Weights of a small transformer language model.
Size: width 192, MLP 768 GELU.
Each number is 500 + 25 x the weight over the matrix's rms, rounded and kept within 0 to 999. Layers, rows and columns count from 0. Numbers have three digits each.

# layer 2 MLP down (transposed), 768x192, rms 0.0997, rows 730-767, columns 160-191
460496523493462522515527458517529497543466540490520506482500476512488487501483456503486509517531
522516505511477525486486513521480501511521496497506531495488544481481485494564477496515502521464
485518474506483520507508547508513512520535474479494526464522489528500529490498500488463473486533
452516480503464469537482505464490495480522518494470510491483484496533514516487493502479479498493
496498490523544435493475526535518485451486511524495534485496536427483493544476492485482490506504
567511497472486500513494472457488485481475484495483524545511469514493540541516515511474509476497
477489503476490469536509495482560525527499515499514512549506511490508472485484474458507513455517
496491492511470483594513514517492513524460453474477497514490465499476479480519468485499512457496
479472511507474514507477495480499525491513497525482487508504479507487489478517457511525474527451
491499528492527497487465471517481510543475495457539478505532465510541462511551491495526502520460
477500525527527532509508502506575504522468512462449476551496520525506480528512476494525464470479
537544548502460514498515531459538509534497510486473483526485516510479563513481497465492518511511
497494462505489497529494483501555535482455484485499485503508499477457509489519473511499504502477
514481476474510535457476456461479544524489475497501471510528523455538595489474526504480500519466
496470493508514510480491500537493540517512530526479487491452534483494467493503510483477508503509
511480488539475520497462453460485488515498458508512481472527500513508525484464503514532525499500
503505557527503484496519524560467486474507502445517501526512507488521527498523496489492533457497
488514495516541530526497531530487510548488500537498490470487487438520514485507488524529492518496
495496475477542502479475515487495521494478498498505524475511495471479510467544475455530506500499
536469465517547509500517502534488474436561572491485508521498496511495498579541484500497476482506
498498458490474514511469472456461542499460504491493479496499507500483500509533503509487496463487
453517501580508469468526518537494495460445497513537473487483506568546557552510498511435482495537
507453474533462471487504510504491548515502518512496459484497520553453519532485503508530482507507
505544473490468509499515542534468487500480487515485532507499492468477511487495526533489516506500
507535513469507534451489533485523488487483500474466538509487517473514529529518478492551490477489
508545472494517514571497482498487526484491523475530511559527527481516498486512512503484516520471
493505511492520452452529469503463472501501468523486525503496519498465525482531516565536493515472
539451485537503478470508498511487483465504501474514471479530541458488491480513514488483508465491
504480464517460524538507425519467476537491474550514491483511481481510467492525479509508519445484
480410515535462479506501467510525519501549504533539526526556482482476451518480521496502526465498
482498477520499490507491507523520478478504502490506478466469555506484486484500516452489507501512
458513460510484468507507489524489517486505493492487498517508528491495480490461494494491489488486
497463484498509503529489497472524533499484504498531514497447480527531465482520457527500489453496
467480485489486495490507511486452512490541486521499466499511501449470492496479534504481521478474
488496509462499552451483485506535546513534505491457504503491482498544507502523535489479515479486
495501477531461503484521528520492501464492500501528514508501498481539512480498481501507497501468
500482507494477528508500525500460501487495487487493450453528524493463507471487517492494504511502
542441448512515518481503510501534533468517453482495462493484460546488466485506523481524486530495
# layer 2 MLP up, 768x192, rms 0.0979, rows 731-767, columns 160-191
514435483490425499513479484483507441481515481530523521475500511513525521507513492533536511502480
480499499502525552504459471476506481532529494539517489487471484542479499513481466465490479433524
524501497479513500517506503478484507517507492500527505456508468481474491507490476489514533473514
476528512492491501509473531468523495528457521491531486522480480544493549458536529508508516489527
466485486519523490478515507510495512494534515489536509470510504516474495492515498470484502500501
492506474506505486493494537493487509479491495494497538456518495522484469509505544546470501504520
533502474469535497493488555475534503513486499493490519532497501495496507479465475523533490510538
513484491465505510482486487467527468486510549474494542522500473557487514509471515496434505492514
481522486460523493512477540481483469511462540532494480546494516478496543497487494472528502490514
511442457502512515515497484512550487463512535490542519482517533463511486514465510516476476497515
437488503473483518461551480513514497495506497508515476486491494500474471504512457511493511464533
462501472477471479495533513497484504481538513453493514484504491547500545517508520523431479497502
443481486503488476422547490520522467476507480494473517507490487514527507513500465487484513500518
511492451484496491507545504473495506483525508465526529502524434503507476501532485512525491505508
482521503518485497514488504469498511527477486456462519467503503526500476506480524473463496528527
520507492515438527525486513471536485469497474508526517499520523507471530545518512471513521480499
526507480473486518451488553531514520501517547511483538518495494519519515526489497466496489528523
442503481495521524514497492492511490527507472479482479510545483495504498506506502479523535491509
483486476469510520538501503476548512489514492502453581548492504506522493541492454457480483528569
475515472482483518501481526497539506492534504509498534521473458526508488507484535507472505513504
493503495496512478518557473510522462503567469487516559447477450527522487487488543485511539438546
486462499517496509486521528476506489514529487551516464485514495521498518491477505486486495484496
511499478480521518478510474516500475480525489548505525498461499527492498519475508466505495515540
484525506466477487477521473461547480492503519540496473511478519518523455537463474491442543471521
520492470515477514466534455515491487502486495557504484448484490524511504500519537514508453475498
541499469490504519515490494479532507495460541461495484505523509505488480515510477498485493536492
492541525532534516485535491516521498488491486488541509486510428544486532539475482476481508463494
489519491532494523458511499448536476528520524477526513493458503494542518480472498497485534472549
490520481525525522487490454494499504453472504485426490539495518523470513506493510449489536507491
477515471485499491468474500488458509534530488531484536475490494472501496500505567533524482499483
514505439519472516549526520458532488469508515475468534486539453496486472529505507528519511485567
500521521498539502474473491465492495487465468544538549495489517529464546505485515506497514509509
490493500458498492521508476522513506481486525530474540516554441497455534526484493439460505510471
446487509508495453502524509523484494465532481508536525538504474486516497538498498496507519494499
507532453551517502528516494460507478509471490527502529539514503511495476500490477490533520515506
513490474521476512517491497445493512502514462499497488485510505529540497499495461529480529488487
469514447496515484494482513488502487445517501486544478503500497520490489499455491462496514512506